config.yaml
n_layer: 8
activation: "gelu"
norm: "rmsnorm"
norm_place: "pre"
rope_base: 10000.0
bias: "none"
tie_embeddings: false
init: "uniform"
init_std_up: 0.0471
optimizer: "adamw"
beta1: 0.9
weight_decay: 0.11
grad_clip: 0.5
schedule: "cos"
dataset: "wikipedia_en"
Each number is 128 + 24 x the weight over its row's rms, rounded and kept within 0 to 255. Layers, rows and columns count from 0. Numbers have three digits each. The size before them is the row's rms in percent of the matrix's.

# layer 3 MLP up, 1024x256, rms 0.0639, rows 536-561, columns 128-255
099:086093114117115151119156101110112152137221183123148122164122158141127132124119202087142172148135100150127166119138094174129148122100113125101136149165119107083131137159127079110121134130171187141158133152104136122120122131136123130158134118147157145127137164125148127123162139142112157169099134122161118108114108121111095109106127155148132120181138115116106131123105104092075085105134
105:114123130141129095156086112133137129121103071122168127113151125150090129104121126088141149076112123188138125120144068147156143119137118104165168169083111123121128122135105132139119146118159124147120103089156119109151155137105133132147060103122135150102110106191149130124130138113128120118133161090162133097153157098116107100126128111152151125145131098132127178152150139119148128087106
099:149124095125096175126116122118167146117104121121135133111180118151194122104134084151140099149124134179113131116134146092120144112138133122118120161139141112138107140123155151134154152090148117100151104088071144139143140098120116158149090081086134118169156136145106119121160139114120138082108139132117103140095107111095120117153089109126130128185181168097111129116065094156100120123132
096:077128082139099125161113127073132149123094117129202143154159144090153155121124123120149132149119086127087164100098133140129118109113160132132106137087077166136109126130103113157150146136147123103130151100119107150141114101141136131133121133166131155103108094119128144128075139128117129084131101111124105127114128128119118120086125169120139096104115075109134158102135138134127155159128
094:123108132141133112145127154127121160146128115115116104105108168156129130131146118120169117133108156150134161143147137144110164116187099141111107132141094105102119158123118072141134153144152152160110095120122158120161125143166162123150110110135112174142139087111159130135133133126164147134130127133180157100134142157158155102123095098118148188138134153111112137131177116075147082116122
098:132102149116138141108094108130122137090133141148099113124132158116132149135166132145194145126169140130106115125113109086113126097144091112124111185102141116109119109164163122119102103148139108171132144133119120160108146113086141105121115118105113154101104112088119168159137138119146142188115079087114132157108150097151128155136138109123089122137119135109131112122070097145119127115136
097:128087132128065114141101116122125138118158144147177113132113142126115152125155137119109141092109134133140124110137100142152160117123115148161120183117140140079080105141162111130144160162115127148150101078143162076130129137161123130173136154132138094095161091117149082157077128141059157153122153122095141104125099092140105121121088130110148112123133083133131102174183128104116095117146
110:130090134161121134103111128076148112104134129164120144137157094119136121096178130142144160109123136113110144143156105140161137146074144141123099135141093093147114135147157105126127135139141148127106108136119156156125162098072127089117122149109103134128132093139110112106090155109094110167126090102118156132159121120165070123132158126122108154134158175149187142184148130125112103108137
101:105126127091153133137132141106147118124140145174141066143143118080179128144168129106061159111131134117067151111127141138166113133136155160103121152141159124103094145108147155125109117103145136158155070116129156145083115093117086132158115099115151127097090103179095121121121152132120126141138131162103103145143088128115142132126125121136137118141154096072125115128096067111105144086116
104:143084115179087127142100118113120110146137097178130134150123181098132165136138114166154117129072143155102153117114124135096161094139147156110083123128092137113073144103164131102120143158131118092120109128143143105175133148100138182107097144142120125127103113106092111150152140120163128101134120131170138124127112114232166141141126095106120094141121120133119138097136136118106169098105
097:107108114151130119153139152118157108114140094132139157156121127150124099126165137095106161168126182122143129139121131126128137097176122118119125107135100113135114138125160099203156119099155086162155114132138101115155150124099173120071118129166100100127111121128115164171148136138143164145143112138136123116159108148138130111103078162167132172162094141143120156142129133096126139122112
098:108110094152143132121108116118165123143150092117125129159142141140119112135158136132189122128149131127121083114136127144101127071056138108123139154134105106162169166183138116091126113062138160099101118128110131112173136166141128112140116138151152131135101132129133107144131137085154140117073113140152105135119162130133144131090119154152129163133132164142114120110141139115114119122128
099:132141120123116125127134119135108159078107123167141187123152119126119092116101109154174149124120115154120141113119128123118172096151175108108092167159131103161129095184138086108098177150124135116122148124123097092127142156147156121155109116158115186071090125096141136144113146129124122109118112080123143133125151112143165116110148108112097134148135149132126145109148138162122162144142
100:145185132124127127133140151141119126139109135163136124112134143158169196101162142121119161113101133116076118188136143087119116142140119114100112156123139136136117103124128121100111140139108104138134114054124135161133134126174095165124099093123146119140139135135146099180120133109145147107132144107118140146159167122165171154128137120122129127122122121116095144114138145168118122123175
093:126167122104143099155156183099118107163148161183113110112128097054169118138121122127138175150101107123101139120117136133152102123149140123102121135098124160104140147074108115153127159115161093138149103124117146102114089132127120109114087149164112134122101145146126113148141097152098078140089098134173143125124157112123155120139107147119086125148116139124136099123111107121102043144151
101:098133101157087109099113099108130044136146154098162103150109130103151135113161120155123131176128146161143159182167116163128141118074110094143119114116101112133151135144128126147138136146143118115118111099128155113184141144167106119109171160114103147124095111171140116134133120100102137112114102175151133140179115133122126078099163115084129113118090170141100107104122113163117148118170
097:118131118129109121115126123151157113172148142168152133094103130143157121107118151162117145138105187118105117120113095144091151100105141122132132163145123100129139123101112113137110122154158077103123135156066134154140127150083166090094110117146132128138117123162145124148118136137150105119135138088132083128129125131109143096113137115104103100115132109114107109088112113163115103120103
094:176120086140109122136095149170143136122153141143135148083143099154123130113110116162152156142105138140150141140130061168124143113114175148080133181165096153127094144097090115120123122114145127132099110090137132091122145134127164116118120127161080090159085104109147114127115121092129139156108133130169104123156113113155095124105116160100076142112116173129111173134152137143135140064120
094:111138131125112143140103130141156117155112134093174127130154120124122117113120134130137110129150189175119172148064098118169186139131126098115132153096118126148110117115119149096087111102115148094160085120150093126102111145154137079120110164136108136111115121146116129112114123136107146164120132088125123083161072133109164116125116132121122113148101137129069122143136132105161139071075
096:129149129157089121113127090097114120174122116182107124107152130126134112133136107166118157141142129125139140145109124131094150093128102084125111150137092158146139135158139122125146092109169128160178126140127152134111160093115175158097094126153106121097131162142135157155112147106092164138093168062138146123107155101131139139106113119122115147182161120101142151124122145123133094129136
099:099120105105124128111137087123146129086163149130138082140167166117116128140162142144114160123149166107113104147102142117132116139160095079134087177103121120108117134140135084090141136101134136136181117129132137109137119091146169108153113120169159132126108161170154099138081143141109121111175149145133138130129113118097138135136129138122113121119156167074131112109119135128149114115109
101:138093134140110128166119096159144122132148080116179158094105124127124115118135147105118164088127129068126148136146115155117130124098118120118110132149077122124144111149147142106111164160133123153074112123117093111102112117102125093141159151178117128142111130139144112125126140117129168090126128126086137087122138105112086129151131129082171138079126145112115111111115154137102106170129
095:097085132122104103135083107128100169112092134108104122167125179123084169092119138140139113117074162182116117156136150109102114118130114081139151149160085120104103154136141109099116145103162126103129135109163099100085147159122145160143102087146189092150112128130130123137137109142135162118127089116136102106140129086120123103130141138101098132139118119145121165144114123103114124112106
109:118153117205120097118112160086127120160150156085136113118162154143134115122111131151101147146092102144129109154118119143158150126069114152122175106122091114135100132109142116134144106101113142151093099118120135156166120086131124132122108137132140120129119156121116103176101144122152139151055100145113082106186135138171138099110114136117158092131163109138189130165123110086096110124141
089:155111125138153151125120130139126149089108145090145122150162137102132182076096134123208132065134178097105142111112135096133116113134120137085065108136119084109163167131130115073131144127127150077144112114119146134124105112111143133125108132131162076151144138116098101121133135131185123104105129132147121129160135111096139103121136149131170172119155134107129153115093105142116141090131
095:127128134148153133120101103108150105116196156142127070147138147105126110103141164111126137161135140102115120135106129102140155140112101128135107175116152158078096141138126136181109104080136141194161151134157186108134120101145133138107121107128155078162158132114142137135131159130136167158139119113124130113163144119123134129111102104161109134119142127119139109164092129106118102095155
# layer 3 MLP down (transposed), 1024x256, rms 0.0628, rows 536-560, columns 128-255
094:125160141115134128141107161128082092120077078144092151123117128136080131137078062140092097156139154094078117139200170095089129156114112128128114112076138130137140154110168182111145134084108083135105111084149159122139096136117151127115163109104099141102096107137133117148134110123146120068130111134129149125134137139145138142137117119131118193118145109160115146108149149149145141115141
106:084119120170096138104163188136179110183148116116116112113072103130104159130152095165114134127136111140135124162098104099079110090126138120151161087123144141100091136087129150173153117117135140080128090139102120161120138130146102136131110151113092131094149163154107143141142126104131129148103132128061119098118103128143109155110126128117099126103133121150110130150139091135123132109141
097:131150108127100143129149157149123145114131169122142119125101087117091125114090150123138113108114161147158096174130102066133115090116102141116138106136142109132126152146106128150081130143149191139114124164209106093111087151131125139146143164154172125146148126112102175125075125127160108113104124098138150133180174092161106116153149160146105119119109149137114127155158169127144124143109
088:164125119099131160090152117123088110135149153144095096140143160129094116117147131186117149116159163138147119128121122112158119162135101125114136135146161109153110142134125165109129127114087121133115098157137133075122134146127104102094147151084121091176130170156109115148158091128124131146160118090134140159158126101162104112182133145149136176145105153156128115117124100129114130129130
082:130143095126138156111107108168085123102144161153167150119142098129097109093109122122134126152142138109107125120125108122111078079095169125142175164115114144159149084159124139121127104113094089091173119139137074169118117117067123133103131161144153131111124138158082122154151089089119137118140120118085116133128099107110111155129131152138117134105132129159123153114134167157111144146146
088:112103133153080139151169133146095158129128128134156121075129117152102126103107118113112170134093153139170137157147138176103122112162148166123096133097085123152118132103131110115136169073127107085117090102115126065149132119149130164161076107117156090137137154126125104139112115096121157111126148153121114127158095145111147115140079148149153136097138184106123133139169169124117132114115
099:133144124103158156102172139161093104130084105138112137114145139133131150131083133155117113162105131106122135115153143127069088128119102115096129110103087153145141165145118133095112108084128145114123134132167114156101164095128156126094130116164141127154129151126088135144169118136167143123110057134157158107115157170144109118119139147148147136133070136098122160129116105123116119134108
110:147133168114138180114105124151123110117096135135099129085094152115124159165116133146148170105170132133167130132137126167175118100141131135155142142102118104183082108139092145132156121141131135101091163118152130145180145130124141133122112161102117114104126114127143133149161133117122123131109129060141115123154097087103130135102084147137126100126149146138150125108146138182139141102083
105:121115088188127141122107115112128151124115103091141123154124135141088144086116121152104104111113125141126114143141117128158097146082131143140122086123141156119142150101106126163168133159121131124107106139130126156173126189148154100093166181126087124120137159094158109124131113075147139124158166100135148141138133126164122129142106098106131172131076115142161105093151175102116118103154
108:099179121082121137113152104125127156127153098159124132143182096111123109138099153129092144144161180102112091137137118151114111160112085100124189155170151110154119160113125109156146140107108124153100132096114138141094115163085106107184114074119144146111107131118131134101114109148135144123120122104164125153089145168105128197132127130161120152128112124128101161127115086136143118132161
090:146157127122095133131170101152124139111143147152125090093118140111132138142093106108134150144130085128108156101134108104130151175100126147126084155101128146128087117133098141120104151135117122144093107138131128087095124144132084131171143106092179108106145145116148118092089119140123111117136124140091140118106167099150145148152161091154168091138126099089119133146144117158133140132138
092:138144130139124140147142122140088122089176114143116094106107109105130107133136142152100153093125131109140163158129142110137144165139103144137125108119137139150076141150081127137164131153130085183129118140126131118087096100135145104131155135112063155116164152125106135135141049117122100121103151138113123098106113114117110135155159119098096128128163130086132162152137126138114113114103
092:110099112159099155139112116110122095174109115104076091108115137131149149157137106144115158127113133120129138140131113119119125150110117132141126080149106197098104123157120128103123096126154147131139083148117145142168121131115110129126117136124077116163170089121141108119116134143109104160149168154135103106123112133098097141135103146133161102119127180134157107153156128153173135124095
099:098118124174178148137133063093114122140102107087163134135127097088100098130088097147157131132129119148162162133119095199137125094116101130145109092149110145161139124130129165163165118136147161149132120143119114126155133153105133094146106149205105123117105132114126148084136098150121108152139086189143135110134121147142104110139153165150104127137134119137154135121100107148131146166120
088:092100105125091146094075135117178154114132069076115117122134126123107127134161142159100123121151179132126141156168111122132162157088094132160135143167106057141107156125134162113133113141116152132110098099134129113148105107093131156123145105128153138134130102083072145114123168118114132090119167123119160138136146128172133072110123117131137138129181071088129175132143121101156174153136
097:121133123099153136141111133164129152132113114114114166108132130141121116128131133118112136076174122153112119122079145117168106133161123155112129155130135139137080133092137124114080072130086120150119121109195098105128107108116143098112093112150113111164151153079131162148120098189135112130108176058093103112089128124105119159150101091142100144166142087112108137127122153130181119099074
093:160131152128164176152096136090104134117107106142131137136159117094103148106124079127128117157149125127134098119139156088135101135165123111083128115110155148127150141146160113147170160135083140148144102054164139158101141128161086147183140100124141110125121121088099105149136130125146143133139129156089166136195132137166131117154109145158126111133122109151146162130114133092123131153150
086:081093120119159138127146098117077113102100108132161113155104151119158125130148147094088130168146102118111132117089165054150135150174141157138133111083154134109131136135125149118140127131152124144167150166113152149135135114123111091187130123118109150079163128106115150102120105111122128086134114118104156144128109128158174103152124085177128108111110065089123148124154144109188107128111
089:148121121111157162085176092118141111090161129119095097119127104140121137128112153128152160106115082089121121175125140095077101132143114189148141142149150150099161158145116106120174111149097127118142129120140176138120119130125119183133178134135118123136125129152132123149163121147129130103123119153149119122101180144147120168158139087148129109115146126117133135159126130115134128158155
091:113134096145115108130123159118137138118156149062149129113104111120148102111111131099128114143148119136163092180118125092167122126118120162102130109130142136139134136122099160104107129106118132139079115152176105123152090094137096080106160135112144121175121113158116103137144120142146078131151080171144107151158124122120154136126103129158159118095071149108088082138098131130129113125151
090:104148132153104124091108157125086145106131126144109175166139095115146106105140122142138112158123109131114120156145155099140124139112175144081104117110140136176133111159134149134144168131118128133122135127094150117123145140112143152115129129080120135111149107115148108147165118098132129175122116132182136077113111125153109157117141122136163102135092132183098121138105111118127113161103
093:106119122147153096132143197086115126118116140118080103124157135139135157072146086161142072149122119144141136089142120111119137139159137120128143126094123130154120135118104067140092101113135127117187158123098155142170147091144147143122151119115106130140105134141136154148174114117144101138122098134154124137143127142106131128113119113175140135197124142111139166154100112146145180083100
099:099177101106127128122166165117179171107127069125157126075107149122165113171166132089098128132152125082140175139062101172146126131111166179169176142110191149135138123121108134155147099131135160124118139127085120148137079113114130093080119152155122166113117132125121108130102124110124122108119133149148129089094119124143155137149117170151134117135158143114121091109131159130125106163084
107:141107144124121116108180125152112152092133107169110172158113142118125141122151146123110122117140149114130164115136100168127163153101112101156110137103157120136177119140125143132062133169097123127143128135127132087085113148110153113110137134145099138132102129146149153126136110140102120125126133131137171119104119138100138160165138134122132136111140129108075150092128121136149134140126
085:089138151127103139110128156116069092124125136129114089128106148167094064159128145145094123149129114169130118172108136120135187163159137110188115157102157139146132075161105137108105123146158111174135146126135123076114142124135096134147140122127096147127101125102133115119128061104073096163198142154105116126082162138147111139149111124121127124132151108116125117159138153115114103157122